{"n_layer": 15, "d_model": 256, "n_head": 8, "n_kv_head": 8, "head_dim": 32, "d_mlp": 1024, "vocab_size": 664, "activation": "relu", "norm": "layernorm", "norm_place": "pre", "norm_eps": 1e-05, "positions": "learned", "qk_norm": false, "attn_scale": 0.177, "bias": "all", "tie_embeddings": true, "parallel_block": false, "init": "normal", "init_std_qkv": 0.0394, "init_std_o": 0.0, "init_std_up": 0.0394, "init_std_down": 0.0, "optimizer": "muon_variant", "lr": 0.0066, "lr_mult_qkv": 0.5, "lr_mult_o": 1.5, "beta1": 0.95, "lr_head": 0.00705, "grad_clip": 2.0, "warmup_steps": 200, "schedule": "wsd", "decay_fraction": 0.938, "decay_shape": "sqrt", "final_lr_fraction": 0.1, "batch_tokens": 65536, "seq_len": 512, "doc_mask": true, "train_tokens": 345000000, "steps": 5265, "dataset": "wikipedia_en"}
Each number is 128 + 24 x the weight over its row's rms, rounded and kept within 0 to 255. Layers, rows and columns count from 0. Numbers have three digits each. The size before them is the row's rms in percent of the matrix's.

# layer 5 attention output (transposed), 256x256, rms 0.0892, rows 107-129, columns 0-127
095:112132109109124137172124152151120133130151147117112119093126127085111140118122130080115132109092145100084134123155143098110137137140142139141149139077148148168096158161107146170150110150147132116146120092157085135127131147120152134123168116144098115131142047110105088157150125163134113088157129132092129109136111140099140133126146144109137140132067121165135105085149156144126156066150
094:188146133128150132124164111182108162127151109150130138121152139114114066111101138121158074168130123111125133103141118102105102131127138112109096104158103180115102125132139158125160135093127172147108132152145156122120137123101128135094148148145103144125109145139100066121126155115187142129194113107135111105137123132132133095124151108126136100107107088153166101168077150113109128108145
091:091133097196160110110127096121102112130124113118117102110160133113123156101151114140089142135194110144132131091123120152129132102104193129158125116089120108109104117136120165115118102100145136157121137150134149148152156109109146117163176126117122119075126142073105160095163111114129108163112184115125159140130140108098120146118129127111134087144121139095166119155097137132111173134123
095:111154113147139180141112141144126131150155104116157149125107148069116103128114137128106117127129120113113142120108121134122124105114162140109128108123143197108111103184097109159168150132154128089132093158132119134163137112153117115124152131144124143134128049098140125158126177106170114156113121117114098140145188127156111150127135133148158110134149106096132086081120149148133102144134
089:124135142122097106159127162127121167121151095105145148163147145111132098128105164130147132109135088130136162109134072123118115111145144149132131135168136157138156075124102142143146120117098131128119152098093115072131159112120099109151149152131134124168077092158146185135153070156171154140145082116121139136134153161098124104133141145127110106083119110127101130163093164142138169091166
092:135129116124119069129128155070164128130125139135099124160108119138111120109177093147100148150161087123132135110117125131120108132133143166123150150103139124147154115118082162106132120137111161143105085103125114150080108131127154165173130146127118131167121107085109139109149156126123174118097123095131160134096119072125143131118135077116088194151117122157127134147148135179141100105125
099:096113126104118170139150125120073142048116121151136119138155140125153118086132124129134109161107125157126128154087156182105106133139102136115067135102146102138139145093121113124114130108121107145109088157127093150120103117126157127107149117162133128119112135127157088150140104128106150106149137153101132152130158174137167111137122124151117112079139145134089132092158090132125137108097
085:145106120131126144102147126138136115119102129132103078117138119123110104144169110138091102144151095139107105131102125154122134172141116119139165162142111126112119114123104119143126144142101088104134118160106120154123127155118104136110118143125120109156113120115193069101165144138114105120124140103149116072138114147157107162121093125132096116160121166142102131168137187101113133128139
092:132130159135094131113126136110097107141126150117152152110130160114109136150143119133125132141129087087179108147094119089121101105156135131136117157169113082149105127102208103110159091149164118110123129122108135126129152119134145112104122085126101137163080179163152120108098159137126119125106136139122132121110138136102142144154141122138087095115125129115157117095146133144120138102134
095:136155102115116091153142134118130155134149120118135109085120129120186163118156120171126169138118101145118118120149110058138135145151099167138163111131122123116135130111127111118146139105154151151133126106129156162119114119110143102119104115119139140157132131169107153158149107155091152104131105121083135092135133100183144133124159115148115129174135147145084118113144167154127109134114
085:085159101107138138187137125167135122115098124134144129111145153125104139151109157123078144117107137116165105098106126102157110108145087160138076188206167137100150144128116176120120138144109148153116126116104152143077157156152146098127116151124152101116129123120117073137145096140124148105123115127171110124081136140061132154095173111139139151107136152144142100102158145121146099126107
096:132126132113094170127078159156098130126120138135063119146104113110124110135106089155154130119111171149133080131135127128121100130129141090119121138137115160142095149120124106138142131100188075104160115185149134123144154152127148143140163124130182144135110141116187096116127150135125079143097126157152155131142173096135122122145131141122134101122132125118126116141119153100140156126139
097:141121129118121145085111123108100146099077136137082119150158146109131093147089080135100089110123125122149172109107154143141146123136123185088096119121095118112125115092125112143129091150142119134129160080172136127166180187142138131135068104179133131048116159162133155157120088161098128168123108149163103159124127107142120144097137147125180115155134105126141152106100172160141121136123
096:101091148085148180098117118113150153113109115080164146111108128130125099135101153113114139134154107160107153167146107120143132140172128130142129150091175128143137111145163099146153092102137125156128135147132127128164132139126104107102067143125167112144175128083116193138124166132140183142098183105138106096154131115118127073131152112103099091143138135087171143133149146133061131147136
096:114093112163152168152099101153106143119134098129139058125128131105131097159135114166100144079167122138177114147125122119103101110140139142129147105111110150110189140113136135115142119087117104142139129092107133115182116105125150123128136132089193142146123163084126110114149117142139147113131090127128151064111127121118143143108149148102115127114142125171112087133146158147132148116119
095:121112167154135134146091146093166103086129147149121117142134094123155096131120154119133131108163100098134130100156092146128112131078154122132141144125131112121145096169123141089130154146130114148184142092124093149128126178112119106162107121132118125120150149146108176100179100138139130133140214096134110113134149130111157141106114142149120123067137107122124142120135145108163100145149
097:173113078113193158157090147117134132120110126142124130123125115161123148164080058133106108090136130145165098099177109102099132172157131149139105119137139119177148146168177118149124073165116157116127161123101139127128168135111128118155123158117124108169132141121101167117118149120128120155110129140115130096147133116168105111185130120145104160154104088111127115109118105141102130115133
094:132164116138154142108129095109115146151126132151132151120118123107120138083124117136142117148113107119155146110117107108092125119168122100149126159120129128141135136154078114154164114162128121137062136102093132131126114147108113172117113146141084119106160153106148136151109079128168110104117171113165136141125122141156140137131157141125109146131122090129139167163088127137098149144147
104:108102139119136169109126108120149138141120138109159158159142130118121107085089111103109117135135131125137166119139114082141130126108123163076169118107131123126176099092123131150162154133087144157133093147149190126138124120140141099109151164151103146134120148127114129114121123104162129157097124133153078156100124168128166124149124089106134170155101124106165144126097119112155137115122
086:130149120093170108133157183134129070097143134113166169119163150147121125062098146107141090103100137120102159127135124129114107115132088131085160127140119112126102103116150111159110126113124146090124163136111126141155148096153122111119172149133158171134139112132132120088154096081134113111132132133115118125122157122151163107118130164122174139138165157093113107109155182180133137103114
099:126111099148102125121110094110127143140140161123150103137099134098103099109146152081159116085115087147148149111169130117123136128134149142134121159127125109092186149105123099139127096174154093138133094131135139137114118126114167094085140098147144092119199142144089116129142133146117121093124103128111149146112134157116133143144130112121143164122154162141101125144152130128160128123127
092:166142134116126176160137116135152146140107111115119082074103146114154153135126157144133120124151092130096114133075107109191137157116166122177084136141133147120114144157093166129099137089110126138149132136147147143130103120160067148112173119135132135137153108090145151139126138101090109118101110139137179156156122124058169144115106126121093141140132099122145089117157133120110100133146
104:072167119139157177148109122114133142107146159129151147147123107142110132137100114135139123081084100140130129178133146127155119090123116142093127152146149098138099176092114149142109089117160154130064129147119125103147067161128119121130131146136105129080128116141146127133165131127135112163110110098098124130139169119128178159104103147125150158141143112130142115145137149173120130156095
# layer 5 attention value, 256x256, rms 0.0419, rows 108-129, columns 0-127
100:114120110101109111101149130115157127104103107105065080119155048142107165121143131131100135098113123156123110112127144151125086167097149131104146183097113117133152135149097103117108146122103142090148096092132145143150100108136118131143120127136130112137144145103135133112143103136091159133113147126146145158091127136129124139190091140142098142162108146134133157146122154126140091135103
091:136118138065099148135128103157173107116154143162139165134134108166126122116144135055145118118110127088102157141122091149117076170137107121123138184118130135148146136117127149129134135162099131172176139145141135137119081114114151121118112098131100128188119150153084098146097155128145103106169127130108083110135121108142165120149157141157104182114116139108131124100120132116087151141154
106:150091151064099163122140073153118152085101155104100104132143124160148145150137119115142146152129126144116090127153126125124150132172095111149128121123166086190166155131169112119127198103079151144124169109117120105117110162114155134155118136129108079097154144178111127137135117178104144132144113148136123123130123137117116129166153158143112169117123134124151169137146115085154155122102
097:086149114155120110123126116128155128140135133156137101135117161135113136125176117091132152112104103122123106169128143158097116156133149132121088112071121135135142148134131090117102157163121112145130103171123124141128109173127159083063094113126148121132168133109107108125170141114110111139107172158086150073140132144154146138102127125111108166128115148142137143139144140108102081144083
094:127146163167152152164130083184127164089089151138090139147154120130200123118114126138187128072080127082137146148156139125128165137124106131153118157105134122139133125151128171170113120145143102142157142134166162121172130126102137114101147101129158160162098132177134150139139077125129093151117134137099122139122125130097116116125129135085153113127105126108158119149132136084131108172144
099:102158160165159161137122145162155085186085160122140134122137139103113142128109104128143143111129134137137127136126126091155157128152123106134170100145091137139144131098120136137136100126098147149141123109147135122113074128127120124141093144163124175154127153152166148112103110176109120158100151134116107130167130113138093121101132132107132149132075139118113186116147140129096127144158
094:118105072148094125132110135102151107137151115126166138155143153116123112102081123120138118157173147129115138118133147084087106122075173144147100107122144111110120120156153125126126066118132137121126109115168141134152099119108142122122143136111134108103098125084070158144118044110101114151142124140147114159147134104111138116154190112131149138102094114142110083080091107165109079161125
101:154121139120120138137121174117147127159114092117107151131135129148178091130128097111115142146180146124070126127121142136112121089152170112089122112152102144133111150204108143160135142127137118110131147112123135083119128121136109175154145131138183119104167134070140136124105115126175105103124114133162127147141154116181163129112138139078132181180125165108084098106099103119118121092121
102:105118177125161127114118124121144087138095155155140182112142132155086121130109161090137071110142188141106110157132142169105121076165138166163130130135129100141133126131104150150160139132077094128071167136144090108108158100142111155124155179111145094104160136112134145120097129101167085148102161175119147118087111142158123120100094131146120117093111130140134140128127132072136117174162
093:153142131125128119112098183138136106111117114120133130164125142111112112136171116143148118123086098122124131130138104132125138172134186126162118116106139154126130126126186125117135142121140135141179110141117092116133086129133125159157132094143158152143135096101137132068111150084129083141162136119139124135125131092174114124090136136099119125136164151172115138116134082127155133141102
095:117123097111139107111109125096116148142150123102121144157153161129140121163114145106100170138189117112156146124135142134139130117141117180131120113117137115084154130095111150108149114106121152127103102084110110093151104116142163111166090125144124130149109100121096135126149135146112177118164133143131145129140097170137089106106131118170116143113108131142092104093115152140126119127148
097:189154123118155093122112141191139112173157114088109133109141119118092118103131115118132161125124096165062147149132117077151100138174108091165166129152152137111124125092128146116109126091108177152131121155113138126132086088121119134141138116112119146152133158126152131148170177126150137091130143107087130139119140115117150083142119120134050141100124129150102116125137086091100133150097
098:176185128179088113128126128142122191168145108153096097132148101143085129131137140149129142141085149099155094123122170123100134091140108114091093132148098077132094174108108130085103128108097142113090149153126128118132118112102137116108123128105126135148117116123152072120147154108142090116141111156143117134125131102135086160174122131163117143116099146145083132134124075135154138120106
098:144141113116084128121134136113150115111149147158123134097156109123143180133095120099156143150156067143135183136137140147115139103069107123154113112114137091141092126154118103170128119142160147125173144131149115132142099155110191148087100135175100093165141106125096132123129111105131147133133142088104130179171142125163119120114161124117157157124131134147183158107118121119133110095152
103:159118128111127095125150096141079150134133111117173160120120151107096164114183108124092128153110115139164106130139119113106173123163134143129072124111165113116141156117142159155131096103108156158104113163130167118129118093147098124123134154136120136124104157141139131150106142114134128147148094122114149161177084078140104109145161123134134153180138158157113131149129124124104137083122
091:102150147123064097098140088169116090136135104134146154065177122083169108118168160123182098109129112131112164131112106155142135104116094129105137137137123104121064166084112108086137123113138112107173113136146139144138108172166125105099142100123167125141121108120125163140113134121144137118088104134136149142098096153097125172125122101070137101142129138158158134142103132126145163087143
096:126080148113156133126137211094137123137098133139130106132121097127120101173104159103099184122120142113094093141128134129152108128144127130112163121152116124140130105116126138153089144120149118090167156085168158135120150099136120137130159139124142107134126104130122171147115142141089157145104106096111113143185123131127105130124125110099123075138098124120098076149168127125144126130097
101:136117134113114126117127138129127140109103122176107096134144115136111136140150140133158146148107122177128105118131096162107124138162137145154136168129109127118127143117139141105104105130158104114111099097088105158114134147091116129117100129095173109111098175109174127118137164164081121105119132121122143106184145097140134178146133141157146145145131106150139117111177151123119124108105
095:121118137147115138141086085101154162092101107108101120140106169139097146158149108111157127158133098140141099135143095123146093097140135124125109110119133164157177141076083148111134117146105136150103076121137101137126111141104083159117122125130118085088126111126149117173137150161116115148088145106138125125127149102086093135151123074151110142107124109131121170150153128078121084118121
103:120114131106169143137129154117112136127119137144133114122127130152122087116106118154145132173152125055113102132081142127143123144102111128082142168100136144144126093118112139113091126112084121115116157160122165181089134115137124123163118181117095124099091131123106121100135155151139133192119144083129142120145102089124106136150116109115171167136134123113101152111139081125120098111125
095:102124079112142088151114144132111104124135150154150175161169120116109104106106111128103155111165112154151141104147151108113093113106103147133151133138119113146147094140100095147129117129101139082118146102102127113127139136093148172146085111138131145108083132161126148125123133144148165137126119089146067157096162131124100119156158145122197127143146134150117129142104102118127149145129
105:195090138091115054075155125140119088123109119149083126147112144124153109128176151130096142167095169079116152119111118150120135150144132102151142113131109175160147107101153123157154102127136157121173132080075126096135180120160115137110141100116163093145119162104152110111120098145134133147136130127171099154132113129145086095126125073138148107124101111106147145126126123125124099083117
# layer 5 attention query, 256x256, rms 0.0509, rows 128-159, columns 0-127
088:164167163114110093133125136102127127112129120132115114131135115109133131152133111127067118118105098135080155107127159087155104167129142111156091177117064107138120091149145184144188145113121136139087169123085121121137134139168104142129117148125151135163127104177121117148164143144104127136121104079131127130129074108133109056122130135155143110147114165136148108119121119108128153160145
099:110106084142125117133117104125122129125123136101132148156105131115137151171171150138148126089124132144120114134142110135079116117131119070115149179127084151113156146137131171114132098157214166149032125155137123134121095117092178106169086097120105144147184116085171120137078155124124102129140131119120100140130118133126205103119125107129149164148103128135119133128136121134121101111118
097:119120159136113119134124109150136119154117155137139137143122114092151143124168112185141100145146124101157145116137084130062115171144165134167180130129125126170113112131131129148115127125134139097162115100121140117149110080130072108158133121143109140106157133094153147141110147080148136132132124115082115132121135138169161107114174147140135091166112192112143109103130134093143101140109
092:162128163138144146149176176113106104182170128109128140174102177133102133121088138123106124125114102139140132155157139146110141125120094121128126104160130122103171114154154139138140151118152100109141154178137143086152166097144101167111087096083140140112145102127113128149134157150119119133112112136117106132126124165130094142087095144123094126103095141087186130115109136105085080129147
101:119137109124180149160126141104165121109116102102113085111133142140135176130077136116096116138109099145143110079111130135142131139135116193126123154137076086137141175089119108164158156073070119123115085100099110117071117147115166163155148095099120153127096117145158157192142117096120132151118156126092108106163136093147147143146147112120153090130109135120150125163097145153135132090133
098:154127075106157115087125123131104130131147087141110134114141128135155113135137141157134127148154135129156152150156147100130087117098090142150134150121129159122152129116150095155112134147128107118099127128156146128087127132153056117133128126095090118144120111159102159116124112115121193129124158121125122136121096096091160145143176157121204109153119133147106088129098099096146138153120
100:102141144147100083140142114098152101163106142122118096114170123090113130122115111117180127105153125124123138135120125152175107110112173132124172133146113121124151077126168118127150121136147123125130157133143143120160152134162154104135133169184088208164134141130100126102113135085153128128128128131122153130131145142141143123137110146153149088093122126132141129172165105119176122141114
097:146120158089129160153106109088115116163117157113138156129094102119106149127146144145091112133096119119139100129122127154129082110132114173133112130083138123175124142108116154125154115152089148136139143097174158141103134091147160156118116158124122133131150132160074139144097130096144160155121153179128087140116121125144074101111123137136083128153122099178143151125117122128132127115127
097:106125140113161167131162134105142138097103136159116132120157167135097127129119138121123133099125120146140102120177068138145119113143138152138159125101091141118169140093128125144119123121104168140094130130112132095177124095108119157131113116155108118119153122102110127126103103144131141129155155115170165153136108169056129101096133129136105101146116121127155144164138130116056073135077
096:093109131100096136099109137098162147123125119131062130110162101119117128147124136146108117106147137085060148111100116113105154111127130132155135092106180116094127121137155101139132158149131093111108118104147114155099131149092106102108148125117169109140147113123118100064111124140130158149081145133089131089118140111124130067115167123127130151093148148130132106086107135127125137132099
093:167128144137141146158139133126122150112108132180135097135141095148146140170131131150112125131129159144065110178133140108122131149102163123152115125122137148088126151109130157151130129126150118133105119167139130095106135176127149110108121156133177097117153128083138156162129130105083097127137112136149079106111104109097144137159121138104143104117109115143136114108096176127110131099150
097:128113092151131139125088102103126154143122112137105128104101141156156109152132124129176181123129076122142110132135116137123133153092137159130139061088146155146118136110120118140117157193164088147124135091108153200125151141129140147115182157105146149150118120144112121115129084166119158116124163158167129099108123124138185117119115124105113106114124114107112149102166132144117152143170
099:185100146123156165116100140151130106132117097151079137150142106123134127139118135100135147136135140126137120134094113124131126098172075113152114129124083136131084126137095147088109138140159124104154134164149104095099159126204134124113111127126188080180126149124153134131140119107165138138096139167139121115105159116124130087129102135132134127145132109132089129127118107127133123097182
100:119112132135125133108127154135174146123115180106139136134113169068111111147137166135114132097117146100152131163104129112155121144121154145101102115132179129153135135121125173129160149085171160179125152174126146155066134128114079130150119135097124083134098157091137110117120110143181156123154083168099112162157139078106110143144121130120096093115129143159103119126156146110122122121105
095:122159090167127112162139070142129115134124122122146078082123103116158163137108155129124096108085106146141127130081090082098165129113119137115144115122157146140107117121131105117185131085170169167125120131113120114175164098100148129137179147119137113115124154171135139097115120129107133122105084096154128098110137102139131108126125127148124103135126139139149132109099111166141162171135
100:099153146153118119133134149111121139106134142107174160125147138167090121102118157118134097142158115146136143135110120113128119140140105131109132159096139096152151152137156091137127140138147173128121143080125086143155102115122102101142125107141077135136182135088126150114095150142149121107128118122084108100135129099145101084138087148133134060171126136130129134123165109130135129142125
098:117101100149130148145143102105133139135095168113143095147144161155133129159145120119136119140142122139172145163098162155119111107156124153101144116144102161105124095137139138146124111129108125101156141139113170166162170109156138118156116113141128128132179138131114132128127115134169106145099137153109112134119084138115119147103131103120136118138067107170131136100130123137093137155130
095:117075102110157124123117073110145150117142123135136141089160097091102142099081123093150128133138118140090173128160140113125202126141139168120136132119118141085123168109146110168139132166089095120118150168096104097167109120148104141116140150141144112114138126185145142120126129138129086098153156130097114155129139150159114163118130190109153110112166119146137134139116128087067086165141
099:112119117160129145151149100129116130166114140164159107105132137163184098128150143120164121151104094114107131167120138134147104159144128085102152110116106030133170131095151072143141125174142105104137084152099120146112136120122119127104062118120131146111137137095135111100153059115120139067158137122090148114145119115139150105165116157131119139107111127100136124120092132128116109119134
096:125127109155105118148182147121159147153149158130123149086103145116122148147118111122100134124095154132180138149096132120139140121173130153138139130103165105080116148127113143119126173107102108108089050173142099100115146113115123097138125118138089127098130158185188090129124172119132113128124140116106131114162115153149123128172141132118150127149124134098130071137100148133101165119128
094:062123146169089142132123129085156081158160117109129127120138119105126129108145120093118145118110150109094131060160118110156131124101135123126114160110153135101119156118132127114106158152161133140145133127162174142156109109074093152128138113123118148083127140105130106143129087094105164130148174135141136086123136119121141126106150166110166136149155112114106117103162111106142113210106
094:119166129122142133155110161144133117149079154117183114093094101115131072110151129133112111115142122156104116128108112115113133126163098117099151123117146152117141117154083130166126128134080107066115149133126108133156110179106148127139146118093147140156185130138101125070132168091127126131139124117173147135124117094146129130126138121140150134090169132127186099143130133114119149170150
091:127172116167131079082130138183117163129109120118106078115128124145145095110128099165119079142108153127088127131155130110117097108114122125094150122147093100166132097111132157123144131120136114177103139111132116139141145124093114095179161097123127157165100097068163117115107103132097111117156121153152112118124111092097136134119107131127166111140143199135153106140152142132148164096119
103:130106132141128138109100164118154133164153159169094133130166130160103161151104105127119117128119111102129110173132110137122097150133157120106107119100115129092159105125141143090117145177116150116158117150149178167187097151138174114139141107121117095105118133157135168129113133118115090116129166161142159149098107109108154157161113149140140096149178125137099139098109080092099107138123
097:150095141130128137157134099138136126112143133087105108109121104143139121094111129118140120128105135151120126118172130151083168127130119150115116138107168137145148172152140143093137129126134092090094159102150126137120088121083148119179101094156147095099060114131107130152115115133179126138176140145116114123116156142146175148134128145098138132180131130138132153074126140112162176089134
088:141113154136153150191093149108092122127122144112165084151136147115162182105128101154123097153148115120102100145117176108121109090106167108139138173139154132105150150120119166123127148102153137110114174112088103131098119115155131149124116143129113122104151138126134120083122122104113076141111114151146145138119145120128147146125160122096140149123155111136135134091103085123135126118143
085:113135137123112131139166099134092104097133142067128115111129133139154078146164122142139145146124131100113097134149120111108146120141102082125129144113155177157163158113146112078153098094154111132126132142123153130120149155120110117138147142073105148122175134183180119131140119138090171140092121152122164103111116132153098173085126156117097085146155146140148146115115126138107145138104
092:175159142159114113099178104088131171138137181144140104130097165122116147127125121130114172113174179131139113160133163098112106123082186098140074095107129146154099116135102134093127125142106111180127143120136080127119103097163129130121139087130117077143100124143164112126106137115115124123164129105095143150142104130150118162160101117129110138123123115134189161109158083127213115128113
094:104149141154127109156076126115139083105085110148131115173120108112137120126078171146167159151087173158121130153138108102090155104182150089141112139111130107137125106108115127103114183160144097126155114121193121144106151146180152103119127145102114168118136112142145157115110136165110142111156143103128132157134167144108125144132152120115107108150107088108160121077111109134121136115115
095:127151096125141117115091145120195120100140111141108147110145111162126136113112113150142154133150145133150128138139188125118149104090117152092130150085118120158186127128130128190143121116128113150087144127129108118136106138136140174099145072105103123156155086158112126103075116106132117105085106135135141144119114123125124139124093114098115117123119159149137115097142065133151126116127
099:131158138138143117116145116131146140137127153164103127106087129117145082136108142129134088132119158161113151099162085139114122133135159125162090164168097130107153104156135108106169095131153126132149137136103097094146141120140177114116128117148121102093143147087121137151065139125141176108092138119115102164126101097118147150139110141167134130093130095121100120108134123133103152129131
095:115110102137163114069110128166130120128103135117144147106138141105102104132144121124126133143147159110152113140109156076130136071135174073112089122124098122132133110134126099119125113153115096098118148173134127166155146149130129156130141154136153143121123164106065133149102150112136125107149112135116123055157139106100108091125135135131104087116126198115140152156120113128138137098144
# layer 5 attention key, 256x256, rms 0.0493, rows 128-159, columns 0-127
099:139071120166144124112095129124130110103123115155135160100175093118146151117129137109164136092149129119134129123127109138121135095108142133153081109137087147161151116142115164138121131127106138097098119099124131139122069166114155121115115145157123099138126131116138142129102134128123147146117120202116147117111123116142119149109147132130138135199155111101177114080153097087078107095125
100:146158096131164112146128078092122136150123105118103140124161117117075121143095141108146138137140123133130143151165127147135078144166144105122125135097160137078171123097146112143132126163083133080084161095187177165154139139125114132151132163121134105153172112097128174135107117097169111120109137141123099125117109149142124171162155116139103110124171117083144143111129104109133123133104
098:153104142115129122155139118114136136160141141100114181112137142110150166117086126162103156147157166123154124152129135147155117113134119147160144142135130168159081137119129122108126179092168107114133115131096110125083089131103161163137105142146118162139145164129128091130204136136107139148092105154093143130121136061084141143132155094158121116137113117110135098120110144128175115106178
089:114117128113134148151143129180149087144116132126114096090114133168126133119121117132142095158125112143111128135102145145164147156125171114150129161144157150107155088157181120111103164072142103083113161104115146140156126133074165108112170122127124144127098114127109064122134112110128142114108104140147146100140104123084168120105101187087128113085095150167100109114129154098154124112138
096:136163111150126137087075148149182141127115152130129175110084127099116158135099108114108151136097107122131128108113097140112159126108111139138078153119120136117131093104083176179153140104127093150152109140096131113089159125120121097120133135160122097148158151130122188106090133201116132150168144107166157101098124112100164157170147179133159153117135091108154109140125142129131113137120
099:101064114122098134114095096117154117118138162122127160096115076109156118098131102131100121089086118113108136154175113094129112128121115109100088096106140126110129129190111139110175150121110142096092122154148171105138125170102134119091147128124135125121145115122119097169149145135152156145172125146090176107128129117126121114158087122107090075141138100154112127144109118106128124165164
096:154158133150152140113161096152125139135146151122154155137162112135132105125125142167131160106125121182169122143165083117099122120142125154162122120163206162158150073143151091153117135093138126111097143110135123128129131083140114116157140123115142133109102150152086125064145176109137143123112127153125100139123134098150094114138137074150139163140136137141116130116161143129104135126132
098:115106105130099129143151115132165144099096118143145133117128097148114172155054143159129142182092088123133133103126112135147116197139119125135130132134107081103128117163152109164136102119133151136162152171126130175162132117064116169143140116103120095114183072119141106148104116096114088103167109086125123140108134102105155099132095089131116125126152128121151137145108146154097132119099
092:141140135131135126142127167143163089141109108160124160149142123080099131078141111157098092157091146143089167097107121116119139078181122135165127167141142143137177133138139124163108110154145158115121169098132117128107123112115109112132146106118097099093135149121188140085188132131193124149148133146130153109116096130139162151126144122102141117123141143134094139143119125135136176102111
095:134137118169163104100115069134126155131125145082152146102146078106109089112158133149127131178143096159119085139145118147108104169150139144105141143134128105165130130157151149135096143118109113156111115146112130119158166128146086116079142089187135119165128171144146134158140116139132087094081142101145150141118129141113109141107112114082170138119118168124132149058132114164116162113171
091:129123139113141130136145134149120118147135130122093114121128163128130146125129139078111125109138141141128127153114172164126088166098099131094108090068132096141112091151137169143112149131139106102138134105125085133122154134106113142138145125151143145144111088110112116103152201163159132151111134140102153158127128121172129090091133119130123118133083090131128131120143073133140176138121
098:115109127089167152102172135135141115133149120115128110117147122137153122133118106121071099135152131137091163111118117111115101127162125082109103129142107126079099110127115141120166100134151123119144172125076114085148159104110142170139148115145126132164112112142107117138124083090105088125134107076142135145122126135138111111135135130171131161099120161178121157121153108102128114133154
101:118154099134127173136122137123137134133094121076167140166109107159144156150161129096074085126122162155128136129153122139129126127084111133117126097156117090124151122083149147140127112086140122145174100096121145141145135159111158106103145146093145105151134126133112128118114173125116131157133089136175124112084136112173134176101117151099138151113132115153129167133136130126086135088140
101:107137089108091120100108093072133137078117079132162119103138111201164123089147110117091140150157169141085136131104156119144121160108113155135110120130104124095139115137184145152100155123117135135145152090114108103136127127159127105125132133093144127124127119142115064129129192100157101130079139106114111142116114138136164149131179144130124148087128149122140123132174114113099142173100
095:126148076120129132115141125114129118141126122118146130118128118128157114135171103166158139117106129130137163147132129103148132155135090140093057134128158131108152108128128141101132071140093110168102132148107137144142091156170130109090065110149146134160140143134106162115118148112146146095125145136166141133135123073125129120151094091124096140147144156133098111113127146114123127116139
099:184099146120113128125124127164158119190150159125120128130124120123125168143150137132139126080137153126164166133166125110153074123115120121109109086152144119112121122150167134141112108146143147117098169150140138105147131100146080118135147164164119116101148164159157111127146128100133146153131123131093120165115123148109119145147134097158144099166164154113103116148114154109096073133098
101:124113140087163155156129139166102154125123098137109117103165114167108153140092085144130107129082104164117183137144172107131160112132132114134113082163144114166166119193188154149159122119137120152139152176109141156144183144114152101108122102135087101084138178120145128116117108091142107172098108089120090146135132141114131147149130147132114147078116127150152113102098161111131129143114
097:146096100132138099150164147165090121056159165138098097121130113140141121169103150143092147139131084071129144134105123151110146154108149115129154129173135170084124158151107148155078118105131157161106118139133136115103132098147118095115143128164135151105127179111125104124150108169110139134152088137161134097143124146120135108100127126084087134144124156110064101097133162144104115125135
094:151170125113081113148173070116120100113122139107121094165092168146162079129111151131119133130105111121158141123117123106118126110133139142135094087127144150141136090148140119104146097132145118126159155112100142139147132139090135169142100132094193118137145121130117117165182124127143135135108132141126139131099130051156131112109118107084150123165129151108122126129141070125128115141167
093:118124158153133153102135150155119115135147127131095107083161113139122139107153137097114158132086174138126149118123173119133135199085122095155128132134130138130148151149121140163131150091117152115097120098094121076144097113081051125125110109086128126127112121119095137123112117160120155126106154114116179130142099127144141154109110124129119165138160125138116149133124173134107120151136
101:154109135129099100100143156117144111079108147099121118110113124096162120137172161103169178114127131155119108138146124113119135116156137120151116141108114120074115152118083142187122110145150086145170149118130135194132132174125125102099156110148116139122114114095117092140150147109154185140120150119112155167162157154098124128115152139138106107104151173122092115159095153120111115133133
095:116140102158092158127090142156155147119149152130093149129171114127083145105114118144119095122112142072125138150128126098125155108099168104124128144106077132125114147124141083105060121117122093170129157120142148150167135117126177127139121142130150141101166101120142097097127122105126108134152138132154123128126095174141090108113143153100113102145140099148122174089140123140108114115100
091:102126139121125132128116123105115157169087119156147139153135124119120131135151108149168124133128113122115128105125126119099140119142123133152123062133099135141096108149144131090113152114150103111122091119104104142119154138148169139124085203160138085163136123161144131134173113120139128172118126144086115130058117129086112143146092152101128145092138114103131144127164117149130101126104
100:159135114158126120132156135112175084092114138119144173121134107125114105098148133123108162093127127134111092133106130127103142130081124135136114152122124102134155129146156111148108126140122129178120140146075114114145108098161090102099155118100147152122141092133098135139117164127100119143138106103097140140082157148101158129136152147127127161161100094153139132159120105144200171151109
095:142156138120182131132110146111138119145088139107081128137112124097102118140180117171107168170082114129113088106124165132148148107108149143145127139105122142119123080087138116129143105100139132108126106166132147077137149160114116178142148123105159112113172109127133112117109170126138122113109138124089144150124130105074137115098155137146116135113091129137121117147083050131147112125108
087:139103128140153178180153149094128105174103119157093128110123123086146134127125131141130143103089080148133122127127049156122131117116137173127121154113136128154143116086095098093125146115101107134085120100136131114158164149144127088109082089118139140117117152142140174152178102101123141164158147129111112147138106136086099121091158156109093101094098129124114114169181160102106106112145
101:107133132106131129145125109133137157149080147135150137126144126142105192184135135117116141126113172119128157172101123084109115131112094101101131119138113134121156156159083125135078149119121125135150119133064077109137102139165117130141170114107126129106119102136096132121081141100147116108150130147125120120142105123142158099166144112124167137123125133144069083117143125143133105109138
097:125088118126128103128140115124125104132140129110082144108168096152166165094184123165134132146119140146096176178142112110096074113137139165136172106129140116156156133136105140136115134126152069117136098139134121140139112116112158127114136115096143094157118106166107130124142128125135114139120101140129166112139150125125168097156163108120156127108093120097158102120116112105136138136100
094:119140130119083103184110186169123099136129131131111110153155114151133125122087114100107136126133093128144124103139178098104136105117143161142097142088140123135119125105115162132123125122146107162118130124103120134082148105149121120138087142109178118139103146110098146151138117073095148156120103146133138133135157160102110130135078135127125143157147120120104156127088152110155132125134
097:154127169084140142084115070172121101150124143115164109123128129134165131131181118147126125134136100101159149144148093190103138122156115141134092141147164140133122163155137119114106151117107104157154110115131175091144183105110120135143116158112146156170117160048123122080151155100089116134143125113156118164132149123133153155105142122133145136151155133139101131141122113129134153129145
103:103100136139153143143132109132123146074106124095124134081101146069148131102106153116111150118125163122107129145104126130143134108136134094144135127107126178160126112112131085145163160105128164137132137131153133177155145125138116101145138111092147121135113110110138157148165176108096105056126082148132139136117140148156105096112142142132172136161156126157123103154157141118135097140134
093:117118142105119102121160107118113116069161137147126148121109127178142155168145149136153123081184117142135111161152086126084112149127144160114142129142147161138127118141136118129140126160129137136132105094122131109145080134188129166158129110108114137113156128100122123176121123101114128158109116118140110150088082130164113129127131158155138130121122105147166094145105120140145122105110